From a checkpoint of a small transformer trained on Wikipedia.
Architecture: RMSNorm before each block, rotary positions, untied embeddings.
Training: a variant of SOAP for these matrices, 2230 steps.
Each number is 500 + 25 x the weight over the matrix's rms, rounded and kept within 0 to 999. Layers, rows and columns count from 0. Numbers have three digits each.

# layer 4 MLP gate, 1536x384, rms 0.257, rows 558-694, columns 288-319
480503514509524438494463491496507490494465483528509479511520507553510495521468506502480521493503
460488475521548494517464507447517563508471530496485519454488476502522490484503539530537531463512
532467509510490489537480492512497533442532521498481513532524514517554481503488464509522489530475
503504525488513472498535519532527463508497465518495506449486501506483495454511500476498432523519
470476499500479550487554546496509478511501483528497464503529480522475515502540485500531538509496
525476529494471473481531502540491487473528494494485509543505481510467527513588451494508425481527
460465518464456452484476510526532474502490477490503506551495502486513526525472523495514528491485
469498513484514484507533525460509444488520449495479523518493455467501499546487478506492530454488
512483513502508465517463473559481481475470549531603491489532487518554553534523477495463523475540
518466524519508513538485483462505561518528494502510504485511467479458520531522497487484488505446
521473497506476492489527521505446508497498498504449542516545475482513489509460520483514516455548
483550504529498504484516508506503503478471529501483473504491521509465468496503518506520547455479
556508496544543522501476509492502570460490510561526501524535533461519492514494509502506505505478
487502493521471499518511513487507487527489516475493504514546513509449479510486475471511557540503
472555460497488535487497488489495506523493483496486501479518480496535537521483536498492504530519
501503503524493512514514498507558465495470477510512503510504499501471526513506487517503499545439
539496542488474499491523494474521476504499476484483472482488514502528512483558477502510511534509
487506493495504489532513509490466490479488504493498508443498521520515507472469469496488550522528
485489464433522517519526512477474518469479519489516532492494480493509488451526462521531475497512
476459471499509522507530497482497515501520527476475486558494493529523509488489484494519527509531
520483528505485528520429523489464488506536478516521480499488541484470492511525537524532501509514
515471526536529504496525532465501509489464551500527483528479509498451464523549442479493481527493
482520494450469518480485445532484471502467499483465529528506511491519511505483504511492476488502
525525504509553505492487489468473484480493469569546505575525481469506522509497515465503507546492
461507532511456503528495467464461481485483524463542514510511490579458502493515545508479550492453
497493502497536474461517525514483491548504570545500481460530520515466516465532512519482523439504
559507460518473542482501471549517520469459511497509501504499493505491504498481513481491465486503
469521525471470505502424486491559509474533505486520488506474464499496470518518502515500483480512
506455491511488483554461486552487460528496487535508531483511491493503528460498539513514482503517
464493500500521496509481530509444476463516543490458526508478494538565441471500503505481472496487
507507442495504492483475474507481510514495467531519506492504506512484450485478496508458473473515
475472529509526488492532455530493487496475568540495462471487496508524524513509496472479510504512
464494477487496470497491487508532506535477493491523491522529479521471472500495468482528460510488
524470509497461483485441523505469530523464512456520517466523443568524518498478514521460531505518
521538513453471488489500499448519478544474502503500502490472479491521517479492478511505523490497
482497537512486461506479512541512522496506529510513504525522489500519535519509493507469488517579
484472527459507513524506512512490507501538550488512511513510515511487503518482511516508502505482
507491484453476544470509505503497440532469481511552458489506521523518456483501480557510499504469
536531505509496473478477518466478513517485494481484496477512485519476493483511477502497488513466
520491520509499468504512545499495498495532477511449504513515489482501537552507506498472502500497
511491530511498515524506492494504525495476511465552504482522471527479461488501484493520500514489
488492453503462506500496504475464479527540517471518514523488539526513514540482461506501522490537
494483522426485495521486439473533479489474475508471542465552495489485486465480491538494523507525
500512489500528524482474477545519490470482496523511509451480533519520504510492471492489486506499
511484484502518478449488521476502501497514443490513506533516496494493507514477507507491476508501
522524463506514436505511498457476504500507495478442562520536491507517502482473481475498496514474
510549466523487577489500477487523467479491498531514500501475521538491497480482521529522486523503
441508488442469507478517566478494486479499511513513522472489480516511496462492467534448475531479
456511513475503467494528468482491522464506499503481471518477553459498528482471524503513478450473
475522526512508508517499488501498513508507469521529490492497476491470532486511460523462488536531
500513478509477495465503511500490501542484500462505531504494495487508493498508494490449508432520
488466517500512498465479457537464518504499480535504539504510493473480503452488537459491500489493
506508499502464503501490497470522493570506489495498504492534515511495486479512504517513498501465
482462513507493495554446533510492506538480553467483512546495505485468555533521502531498497506511
475467576483512489473471535501511483530491494519487541490478531522483526513489470556524475507514
501503483442508500552555492503491457468502483511499515490480495471454515522535525490465510495483
477533516521501465478535484503495501480467497490500499525489502525482519477506498489458493490480
567500501477511525484479536507514493537480497519494525468494497477495482455515506499493488523508
521479488532505481517501498538490501480499531491460496508486503466489514491514522553536521489475
520502488549483445501477496471511477507483526481496487463513489479479523540558570503465485478483
500501519487487493504471485510491549478476508474532505499480506479499497493508458485502479500526
489511521541484473448537492496521478471477471531510511517478578481463543541528489478494513536502
505479477504478506527534536483491529497527483501485490521463475468480479520529529510490493482499
559550538499519481523519523480507494519485477515472442482522561519450515529539485515512512480501
495486466510569493511518502524475518530480446527482458468476519497492514483505487516494479487544
499510512475493444462523511494498525506534473484496505503497524519481517506480464522471554550493
516489510509516523453515496452552477478471552518531514493463502478495498521480520518507479512505
474473480527469528521492471485499488476499518485517527449500495479485533507491535493490535502480
508457472485486458473493479529457489499545525463477477481490493507474505516472568491466490531497
485429491485501510502468528497467482501515501494527467494519461461516517549519478502559508498528
472480487488487509496489458456480460482527484480480523462539482477492448467537510517495512516515
497476485522485504479533490525506516558486529478470492511525491500496517523538461480517508506516
479497490481458455510520499526473515493485535494504514476524464454438529507516506507493515504503
493538508493536491515475480512480520453526541449497529500486491494472502536522518502473496467521
519510525528536535455476526477530500480485485485475543499526527506486497528509502534513493510517
503462494522451529520496467466508477527510479502458510433517524474503524550508532531475458496489
494459493495497488502474500490495539465522561538525513476513486466471502508507535535521458481538
490531444453460477578514500531511490516534434473535493526499508482466480471516492499463514480506
524497487466534491504490551487523490528466515501486580478472482543530503485490489495488508498508
471509474527498482458489504503489510494482533494490468539498516478492447483552486517531472541498
551504477509534493460469513500448498512501492496481536514471493492500531479491514484506491564451
495519496490547473524487513514516483511508540500537529454511522495493483480516505514498487502525
518512513453512499525543520439503484516477507484505470499513478502493505573500480543519538512472
458490537502485495516447510467484447524496474447491487516496482507549512461501543547497508542515
482504490517495467517477480502484477456495510467487526511489520507522529488489456515498510501489
513468486518522463460522499496543505467528493526513499466509513497503542454466511458489528468445
491518509517495472534482473512537497498497493519467498522523513504510478506484526503506475501479
463560528537514444502501466512478463512535541470543530537486481541478504493489548548526448536482
468483459547486462495461479499485480486530490533453491517451488469485496507498506496447494485492
476504503490492489511496491503476522480508534528491508524449475494490516489498493513550488499493
480521504546498483469504518538444512501539517518533523502496499534509529495502507548474469468524
494474488463505529438476522513452517460494503505566524503460462492507544505509499494509537488513
498461474467441516490488466527535498483490468505492506517513487491507478475542527507467475508520
459501515467504447465507469515511493495532477531550542502504530502520504492492506467509529497462
494511510497489477517494528484483507478522496522461507490480474497487480490517538493431503516510
503512465458493532521525485491474560455480514544453499504495497526527536496464488481500538495522
515498509469456503516485557540494500489499516497506503503515508523547520464544475544517534487463
491468509498466484493507543480550501497502466531515486539507447475448464478494472492526517513532
544515496446492505458512493450486495473500482474469521500525526533497522481496536458446519524505
457507505537514492499500527499498536518491511526471543458497501540491484503488539477514469474509
505499521507533523511463493505513492528506505541512498537454492503496502498534546507503440466527
491471477510483506475492560489521489538518491527548525554551513518474531520490506515513495517489
524541498502515469495525513477528478520494520523508491539524508451494491516522502513537485524463
507485524479465503508457479501487527489475503504508501484472490509496534493434510508503463483532
512486492530540520468460457517510501511488494501486491537526471529554499528465529518491467524497
510471513483511503447512520449477504485490473550529490500492486519532525478518481527478500505474
475480475487499506521533470480523559503520500535462538476513503558508516500456475477481459528497
502486473506515466515495503476525483574475556515490492592493479451546485506439536534516452538501
508483514495506524526492525533541480505525509519504521461496520473463515479540537501487524544466
504496511482535503506419499512511468512514477480503518506487436475525481537517523517469469542493
522528481522507506534510513516479442484493480457514519502469497472464521513495524506525494486532
531544486515525486496476500516481541556505509511483481505481433431499500502464509498457515481510
487504509499483487532509532505513568545490468535555513471551479512499494484524519504515485497534
514469494461509489483559457520492541512494518500486546518490474505472469509491519478461534476551
555491460481496518451479562493496491448496487494504520478492452462487477509498430525445469497482
512494500474501519472493522486452518487503495505522541477485501509487543510514459499517483503480
477522531512510512469523478530498486534474476506468481455557517467512534431479517557463459513489
448474471511482517504491512502474518461499541503488545463482479500524510505463495496499455460498
520469527509457491528497521508474513505527472533522478509546472519476522495485502465494516504483
491536447506522489485535492471492496482519510479516548487526494509520521514494526510489480474470
452542512531510506489545508525489510468490513505527531475514467486466488504554506539517489493514
491530523542501480548502529507481530498439500511495478515480524520499514501484531457486534538508
501516489504461484493484472512528507476481536519462500492479429499521537505463482470459477533529
522528487467515507512482493537507533499533533526510496467502503481499523507541502563481471455487
493555496525460517507523513500467534490477495516508511491506458475488516502538484507516505521478
506503461511487482488488484507457480515509447476521528467461522477547517516489496472485455475467
520490463478479475487441565507498496509491466538481500472535496509502520513479490497476502481527
477506500556516505470515541528511507523514501449499530522507483490478490514488511507519494505512
474506509501500497476510517504485474508466519472527480477512510537533522501591529506497500482542
501467489482496545507508477474493492548510493505490500497531458485495505455542507490496474534534
507463497448498514495560532526463512484482523475502514487498501490475527491507518513471507505492
510507521503548482501525432486510471498505477490519541529467533518493510496554470510459543480465
508502504465515510520465512491451497487522514529457500527487507507496499486497495492463506540487
493467489513477487507505530531466486521536539472495532489479512489503484490499494503460473514517
519483473505522526476507550492479511511499488479531491447535477514477495521480492483487460507540
474487502458500514518511489469520508494478484529528498499495503454531484515478487535496503517500
490513535504483506519493543476437534462525530473499468531494490505473440530547512500476495498476
# layer 4 MLP up, 1536x384, rms 0.267, rows 558-694, columns 288-319
532478483502489495502489536447505450504498524488487501515533477499523518468487485466533483461521
482464474536491470519457523466531507520503504529439520530520497495525477452502520480504504505461
486493503514464477484525482536478514507520515475468481505529493508498484487517510533520441494492
473502507483477525476534505538456503495507501505512477452453475496490533508516453481481552502538
535525492502477505476474497516460486477531532502497505484495486494523528495522520501540532490496
450528483499468491486460511556483519483489500501502519507479518506491491489485503528510515479495
467533488503512488504512460497452489491499509479494486489499453524501477465515497496499508488521
520501493468548527501579540490513507489468494575529470500450530478480536515498504527494460462474
489499515470538488504446484523505505468456543553562493494506486523499518508518499508522511461501
506474468506497463533482493478478487511520488496493488493556540468504524496494512479484500478514
485458483523499514488470517556493437488502561482481471487560525507483518466513488488508543512510
527494479517475517486521512481520486498492475476524542530469521519485545542480493514460491467503
519491484560529496472478488523520477453522512553522530504516488468529539518532489493428524492458
509487467493442533506511513508508492522487510496505525504503496457476492521494470526471529541494
526478514476517535496525488515514481524509507501496514525458496479497485515475463535507456491514
477493486504463503534520464476510442507519517541478519494457524499496495477513513528520512524512
471472473511507438469469521543494479533487501554463516459535541500511483478539534499516483500516
505524493501477500501487486509468477466521519458497568487491498507472499506516467495456497504517
527506506510496514495522518519460516508535519480490448505476486487527502533541489494417546511492
539465497489502502513518505504452514517483506503467471496479519509507509511500524497533526488511
505520468511500536524459480527516469532517513485489494519474487519524513438524518520483515528529
531505452475504498544494486499489466533506518510486456488500517510510527461489512467497510486546
494519507495479508467493484544504531479479522483490488495544506468478484541500508484510484508497
475490513511548479534464503463554472497530475520472476455536494470542506484477495455511543499503
519494513517540502504472519547462481504489452527482509495493478518510491513481494509439546533493
464509553506533504502518510580507535511515554496507496497524525492489491479519502511539495472476
518503496488546482494540491462499513445513477476493507492503494488467504513532492417520491497467
516489499512498478460501464540457481499460503468502479503522498522465524442475491525509471559500
512507463503501502475501477518504478476483498503496482525506454448483524457484503493485528469509
504488475502518538482519494513545505489514475481530493489505522500458521500512486491516532535508
496466498477502501516458462514528470477474479516519493451475506514464478513511452501487516486461
470539496537487448478509463531495502467520523513503531520519479495479489507504491521495482483472
527494476468520472464483483524488552567506499474455487524521504505455482514499478575475479509516
546492479490520536522540511530510530497505497491485495518490492497487464512477471473528508503488
491508483494484487476535512520496497512492544465505508541513510500492520519492484488459514542473
501488499466562531488484495499479515485518497537530529503523446494464495469467483486497536506467
529508527535548495504544484485515533499502493507489520510526503493476492504492485482479514511488
494518513464509517453522508508515474474481508509522508544464455458505474435538508525483522520497
497483500541514530500504485495473474483532489472505519516511521531524497471452531541505488510521
487468485508459549525497519479514515498498491494478511504502521520507479501501524485473508505516
489515528508500493499501474485512497532533482455474519542515495516496499510474488485526500448488
494524508506512529476495485504501498510492500485510503516458475466537473466502462511500482490514
505506500529458497464486483533492542531504523496453525510510489493507543543523484516526484497526
497584523504534507548529509464543514527501522470520507524495497469467503542478539472473540489480
515564536489499488490462531471468467519514516518539512503508506529484499436450518516514533501513
523479511491508510494468518510473523511448512506486502494493501468473503542524553465515459457489
501453509484525485517501495483505507498485504508499519517510478483470506528475515516525542500505
483495528520516557476517498524521494500528494486491506463456513511497482501498499536519489539522
554486511514495493464520495483541507517491466505499530513506457514469528492483532479518498471469
463511460493481514503475476499541483510479502520490479479475487489497459497511528513502457488455
513445509496503516548509504470546481498511471449508520484492516490505502510464514552479486515467
514501494526461487482528506515491521471511498467462514490469502487447512502519499455475477469461
503485480509506540474519515497513508492529530519466503509498483496540533491478508486501520487495
457508529530461443467471539512483545545449490480480498550469477520458476457484498544492503515493
488533547538513468499521507485497502519514416538512505499502525505486507538498500496470518455502
447489501497504513504490454522496483509498500488483501505535529500484481513494464508530445502488
490540519480512506508461501432514510448501494504507464498508468474513495486511507499520521504505
508502514483552474510503462544503459503500465521491469491505501483525524478521474497511488489468
511480489491462468501486535543485535508466527509514504528550514505510460484558482543544524515555
524466472506513491516495514543483492494457559510503487495519477488459518481507485485474492473497
489475508480475533479444496478469511507510495511506503507513497501460547517506490488497514478502
477501518496508463485503510494493547488496501474495527503477488488471487465475490518522566518492
466473518521481537530489484492487468494495431511516503457511468498552466526522543516516513494503
502495482500523500476499545496472475456533531507505468500498472525525496473502477539473513542486
501486513455502482526519470543481473453473501513502458504498497496459497481506544480483489499465
519555513510495494501476506543497481508443514501510459486499498486530491495508538455487497441540
492501504487462476462476488486472492528534469528466521485480497530490492496561548503478533497523
535498518528506459488523478489529497460480494481547500455508499485490501490529514551493468474505
529450501499481500502510489566515479545497491521492480531498516503500494564483547520482511482464
564503497454466508514502507487540517527447481511538463489486496531530480517465492513485481520509
503492514491532521508494510504475511499487488512506495471512520483494506531498427506529490473532
509533517533501480539487498507474429539475517504494495536509492514517491478473477528473508470518
482508479509509459482527524500496521467522502524522478455504528496466475521546550501511523534483
480492462453503482472472509542502496505504505566481525536483520497521528474542489495515503533490
496489530457526490499469515528506497488511479487470513515488492515496508500480497495523513514493
507497523473525491476552553487530494542487469490526516541473533526473507523507508501519462506483
489524458514525516506436515534452485517476528508483480484488477481511512490485553496467479517466
455495502481499509498473456461478515527503472499519504520470499560532513480469527526521478487537
509525503492500528479486479482478504503481496491524485532531465498505528530528547532500529531527
482515503492543539490459499531509463474479582482484460507459442477508467511499491554540531526488
476520505519538476513508461529511501489532496453509494508535458528503469483488483515496461488527
508463530490525498470520484477518518485513497519541500493523529497461508483521502508524501495492
482531528487516508467504548516488488489525516520537442446520479503493522524500479522510528497479
524507499516503530499501484542505511494526513509485477531469522501476498528533500513472478463505
523467500506487526495511508477499497539532448510513486513523467489460504529531493499465445513447
517486480490498483458503510546530471500528499507458477493462507513477514499493486489484516544529
460469495489495510473488472488487537477476499491483507538520523511485547512569486540531485464542
537499498490508460519435470505519474493468533521514516539458504514529481529513537539486476519474
502499466528505498499482503511478444553528542527478509506530476520490489513501465544469486477557
475472510490572516468501506504521491493549447520524487472526497486457500492519503528522529481525
532531462531496472520470518449504488478472480482519513488481508479503454522527493430522506531523
490515499469525454485493483460497500483515502474507513520524558489505500479481497529480509494491
491487508509512492487491458496522496435515500482529484484516543499437419511503490532469455511503
488483460470527486490485509469471496504482533486537533535483502486462453494508509500540457432477
522525473522514502503507491499504481507515481468492443465534519515487486502490486498519543485503
497446467490527506482526502510509495502485458496503504521476516480495464495538508520520508457499
461479499511482493511502558545491508471484544467504508506499522488495462461497504525505529533527
545476518493475521488498484548506506543503536527539481495519509495492511507474495507518508528551
522502497508510488485473456487495562499469468482501503509490494521483527554476486522530512474526
481530522535458467457498477493503488494554545508494563457506483493547503521493550496509484487492
470481489488504535476507491458527459503483491540545509478482554536497530493537471517479497538514
496488506497511518516507489521489506521423515477461464450473473510501515487498542481482477497483
515487518489503529525514482504510488499516499532474510505555482470485531505491469523528501538453
457534511504487509501524484565479462519495485487475523510522522471476522505501503496478462475518
498507511472507528493483525518508517458472478523500464538500513526499506477495470521511518493505
492524514476489480464480460486461500514532470527495456498520483465517540498534493500452490480509
447508456485511506487508513474480511483518473449504518460520485509515485540523481528486490478518
547486512544484483461507525526509475526498477505522498485459500490493477525460510452515536513517
494507472552478476463475460514493518470510507488509513484516528539535461494507480488517509483513
485521476464499483454527492497489480481503541539508510475482492506500477476540496496517514503531
470500516476520511508529519503487499524509510523471561501500529477504483509516448518538499504496
515520502536487434531494541523522505512514515504487504525491447490480510485492505517494506543520
522499530535515496532491524477527442527524495532517514533463533466525482496482463533479510527528
506495536511525466500499566526509496473500474523508512517491506477517498519502478532599487522476
491490469497476496473516547519500485518511485468423506524487521448493451508511520553501520472480
461579451488483506430514475530448504503518439548512525495468477495518493456495472530517493497492
485503494499506496533492483478484511490528480489463486551530472502480509461497568524492493477489
550488533517474508512524495487476474520468519470496512518477531487494492482519530509477481461488
497532481489520524446500491500486478478472522493499514471499516472493519473516492522492511520505
490501450543514526486469466477513507506471465549511529524506464491500498485536500536502537551476
476504476518521492455483523479509509481507514536513533512502537528540492506510531492456492479511
464450518518511512487493481464506473466512532524517504525503537522510468506499458570538484449491
513475444514511510515498466514494550492462453497470504499522470499503506479511490531544534455474
526475541535465463513508495500517441529441483524496490523500503422466548509529462509508511485484
513497490539532504521474517484466506509485487488503509453491484518514486483505546488506549535485
541517526486503450442508505491508484486496474489511506469513525551495483455495486487539522483489
454522518534534496532496478470495490496497468498518473530488463470518500541489493496503505479494
477503513481543532486525472476527535483542509541473488519495513497477451464520492534495512522505
493491422512497513518507478518484495508498498469469487490503529490523527542465533477490526494491
511504462503474447522503492468465465421510511456459470502480494561515495492489547482503521494465
486484481445512489472483523523478536497524484463536490497510534488484510515511528541510510490466
467513531461487492510481520525517460522533534526510567509479482492535486488503525467467526549496
539517530513484488483543508527543528466467470500468505454487485488527518497503508487511475517506
500486468552477526464505504517504511464535506527554547471552531474456493516489511476463469508523
530454517480502542494522517510470499482478503508531497514483560470489495490539456473510527522504
542529467501433479563474533498498483526537475484479494502504478507491486488517501538520478489489
542468510527485511517512457533498515480493485515495531529531547558494474506508494495504507472496
# layer 4 MLP down (transposed), 1536x384, rms 0.253, rows 558-694, columns 288-319
531497520511493511505469481518500504508500489481513458498495470472506506498481496493508505522537
471462546487501451528522464492493482536530507532523503505511447494494523489526507500513493445490
455451560488491477526524500506482474499548498444486475517478522487460495511495500480482520506473
500498526481450489521491494541502493520496507542501487519482496482521534497532496472469505494456
470563524505542502499489487482473488474525499513495503528500533529482481516507553488508508525558
517501489495458528490529534526513510474516489479498495496544458506472545501480489497511490532505
490512499551519528486485475507502488507473475533484523484508471471495545513469480517490480477529
535491536518504485456479494455511537535502552486520527500539542487508509513488527496507466523529
476520482462509492489504484509499503501490524507494465470503517474493533532511489490527523460492
511487478467513446512478484495504516525487506495516517498502523485496519478486523523523502556510
468464494530483501573474494441464514493548490519515515495467437493484518502514456533504451497488
512473510491485482523498507497496462520501533526500509503540515519555471502526450522470486525488
534505493530519490510479504504503483459504537532480485487530514480522486502507494431492495539472
518524514487505504476511460527491521498496542454502484519466483511500512472490515506518480515503
517494458505501509514469502484501481458516486494493508519510502509494542500473517524504528494438
469554509453491523508471502504480537508483446501528501489532522491488508516520520513465490521538
504484569470506514491537478468522484487482484479496469529502462515445468501521505496497489458526
489505486525533516510541485495489482496470508505515429493471472543511501501509510505439507483534
491505532491481463473493497473519567546504508507503480525504525490499485513511508503492539527528
465481510532496475474490484545481525517509499511494546483480498476493483480485450503531507491525
539500494474498495483506511492463535475532512501528463474556477551530543541519465506523457500521
497509482512532500529500501502506485477462482511491474521544496525507530475503479527487435492517
462496507513478441449514493495474469471468485510505472509467457489539543515494491520473519461533
507497491492486512546535482497486502527505501497462477468511465550516499521524518480460513485454
494502465514491523471501521539522517471449478498485462473543503448522481540511472488482524474511
513482500514504506527473481483496508486483515550491536500526563506486490526503473518529528485495
464501464499530473523491492492485515485500510481522467499515516500476475480527495525497465482551
498487532537499494509520511494502492520514520524490485498524519513516508511517495548520482472469
496473462508499490532436516518510546501520533502440533505492522500507487531518529538508466531517
488509500549489460515507497477483530489450532504507540499482532495461481474545461506521532505520
509468483468500516487515505489495508507504479447507487508487534507454488500523498504559516521496
504512484512546494478537457484514512492558535528501540525482502517530509462500477479486491491503
484509494549541457519488494508522461513520478470478491468537490485463472504534538488507504536533
507441506467520455544524550479484493566472474456478523532478493492488518512486501518464519537511
532530512488489445484504475505505484492498512491529493522507490505488473468506469458504510485515
526544526506512493493507503481483533477509521496504477492473526538512496479485463522481468476532
497525501515529480528546536530538535504479503469500464488520496499484443475507439477536459502514
505466498481506506415507502479504500514470500502512498483503492532469541511515526508470517514492
508481536474495499490495480490495530541513499502527529490516494497496508462496487505487514499571
497504535537472517525482518497512530507501500519526497480500466512513483506466507489516511495515
496517500513483465487470510505511498486498483493495466505487486536481513480501514486501521469512
503489478519493540499522517511543514508502491519516491514470542503522472467482545503507501447422
496522494529457475516534491489467519512541499520498477487487542506509460506445504488505490507520
477509500503487515547511485474485508502476476493491472502486496518523520508460512509506485509523
486509501552511480487528517513467474462506504452505480524485490534535474492480448467529504548497
541506508474510492519512519521528494484515462511497501483532499524516537530511524497498510514478
531543520504481462474539471528539517495499520523503520448528491493470475505482458465477482502468
509470494507466500509481513504450560476505521551482463488502488484472466485504469453472463506497
499511500478539489529478492514508544541461496424508521479488506494513526541529505514487509462502
495473481506487472499509535500494475500469529477498498512534545511480500497510518491527504496526
463488465484529518517471534445481496518494508528517497466517512505477500495494485467535530486493
474524505537515513460507504480523513486514488480479462516481491472498514527484514493521519504467
501507523497462481499489538485510488497488489502491521467486531508486519506547469515499527498466
511503507479521480508531497528495482532499457516478440510525508502531488474538497470525502478519
487479483503468522470502519520471498494528468494490438510510485525524474520460519493507472529452
478507530504563422502493443513478497485456459545502522502496454504505491493501488482514501450482
504512494473477494475489521519477484506514426489526511490500483484531468519541500469452521453507
476512517498478464464516448520525499540483502475525490513522463476547522517483501511474497505520
495434523468482480506487493494475484466518463486495509495481519500457513461442514500513480473509
492493475514525489460492495492460500505544475454500496509555483539493486530497516521473434505491
477491468498497509496473533536483503501497484527509489525505493519529490498489505506496505475492
511515470465473511506466483492499517515497472503519518458529509526505492493491487489470495477499
499480528504483538552478534547547497473464524452469490463462503483501501459498509526527493500520
481522467480486477486486498502504508476489472526498503503505459507473517521528541484500485492515
528497479509452514517527511485498515501465485436479473540503481465489529472514504450496506457457
507509469482497468504482504479515511473486506499521545474487490486500512540506446514536505507494
531516534471490507493454461479478533489476498475475496489520499518475510509538518461469526424494
492463456552495555455527449448474548517483530493497532487494506476468515548489498516496490496507
491558485467487524472475507515568506502481476509502485518464506531513522505538510539494495493555
504517466502526491492538516496548472491515477543515479518515492507521493480544484509478521501471
505501506516468513510493521520493502487529467499529491479495444523497496504455517503510541491512
511499502473491527501514478518559523482468458513481480518509478464483533433456496524490524548507
507531540526516497500503541509497475476466524546496508509534478485478493498543499521484526556516
512473473483499511504522521471518530537505494556459491570482497470511485475516493468496484529530
516496489504522532495505505442539521514501490496532479501513474483469482452498481502503503491535
485481481568569472524477515506474499542510474550521515516537492516456501499525489514501473528521
514509468503533539494478496473523483474554491476494503465459533526476492476501467534501514494490
480526531549468494475489475497502479489489542521494516518489528508477488493514547464469515489515
511497493494505449481538475535510515504474465549508568461536519498473499472506550449576529523488
470504513482467520458525490480471510426518474529458526494509469503496509553505487496547495553519
513502496506497483480502530499458457476508430517496446474467544484485480492524501482498530450512
524493477475528515508547484465469476489478518500491484515468469467508525513506440496526521506483
513506554485506485486530493489524513491495507507471529501490470493507502465550499562493523476514
536538443538463512564488467506466475480474523490549492515509490519519512494479510473484419500500
443501487508502483510419472499487497501506528542499501507507521468481518496495508483503484453481
545494482522542493550483485474480515469539484510495495451472495502526518529440512491524536542506
471522482508509484489511526476502511502480473496522520448504499482445495498504525498525498490539
511440519449553467487497489510495501476539524508520508506487482481492542504544558490498549520486
473544515513498488499478478485503507514513493506510505505479555480478543514468500459510506467539
546504471502508508525488528475516532523504482514487500509519455501461480538483520519505496517459
528483542524503498474470561484527514504491474501534525474495536454458482460459497469520475542492
464521472497499503476453514484459492487483537506471491538508483523496533517508480520488497506483
499501460495518514516475500492470518523501445492478504485517534539504517495483506492492468507482
487486537508478512510462483504503540524492486522517505459459520462484509469512519461494556493478
509485510473450469482502500468488533525510498507508471543492488484494550474556512486522488504486
469504534485515487493483519525519473519510503495471475554505518472503528460485491499512495553477
520457510505490521497492519477481532529511500479498521497506485469522533502527505492556504484449
525537491505484484503516524484492505497505500503479492511464443512469530515474498514497520490511
503517541531494516534475511530475487534525488501519494538449513512524532500520494513517472490506
552461541484498496522517494454523490530517522516474498470479494578457512527510454519491489483548
518475544515522464499496482481486517517512533511488488526475499518483510514490488514542440482520
497481513495516538496533484566506457480519523475488546498484497444519508482497476498474479527488
530522473455494477479461517551496469527491505513469493500490483487528453477483515494505501537523
516499484459536511513500529460519492502491495478464479511506507538472499493458493489481492550467
473523497572485491514495500496517487487522523536502534468487481480506474435510471488455487473486
464476522522501494536482509518534493486501533482507510512516463489500556523481520514495489499499
509489484502470465485478479445498459488512502494507465516478496497481526512511515504537490504482
499483504533508496518522472488508507509540496478522483504499514520488514487495499503497480457526
474498524544495453484505468514524516473525486507519523499483481506482467516462496495450472473469
454514506452535470523521492519503495494490521472482518467494482532484526478470518506470504476458
501464537506484527502460514466522502503519501518540522467481507515502489500487457574557501530496
509427480505509536527568518489486548502472509485553505510536482477475476530536471502488496477485
515457465463502505489523488452535486474526516510544512505501444498493519496491475460529504498526
503521483497507519503536444484464540478494516520477506536542518477516507507441492447528508517472
479493470495538476486535564529482508512498490527514518494515482545512521511506484533514500551535
494497458489481521513487485477487481433513527482497490487515486526501505479504483457487528510514
505531515521513470482534483495476492478528487518487490498510500530476469509507492497525491485544
448509505499523494521510500453546481531487524501508451498516499481537516483519488509518466540470
497475514523466524494525444490456460492509520490467492480504533486505484537533514474517474483486
464524506518514511498476524495482523480490492512473488492481469510483451484556458504493559525476
463519488455553529516495497520514535525522536491493474486527498527515508494513503539526541454492
519475490499558509458507524546519489501555519484531540473474455530499516498471480537469521516479
504492542518474521481471509495495501514472536500460506517550485529476502494464454510505558502534
494493498465483508499507499515514485490515507461517492510525501492498506482489501515522524511476
487511508494526478525492471520538499499502484493463497506493504489513558513459516486509486506485
508531479524494469498505558518501469543474506473511509512542523491532528521485476498518558512481
514499440523453512475503523477447491484493485455492552475505555503500508478534461506508501506526
500464508507517495518478514510528526469492528509542441464473474500473478529539492498483516494536
475472471484525436500491457519504463465510504507532505528502505450545480474533493477457504485498
511462519496543474500502538505514545494498526519444543488488494548505467524522491442486499512514
523476502514522500454489499502517497500513489515512500508528492449487531494489571475505518487484
551481506459523485484517499490495462511502476520498501509516513537473503499523521506480532479488
480529496531490514496507536486462474474518500497501489523485490488498521538513487491501487518494
497512477493498528523483515473482452475470502464537530493522548515489539492521493507459530476535
529475519481528509525467487514464513499505568518523497538451510489505469518519511512454455500493
510535486522512504537491509487509480511533498533487482528526456501500526511490506487510495494501
572478515501469532502532499491524497511469446553490528452489493489513483495519444492500505524538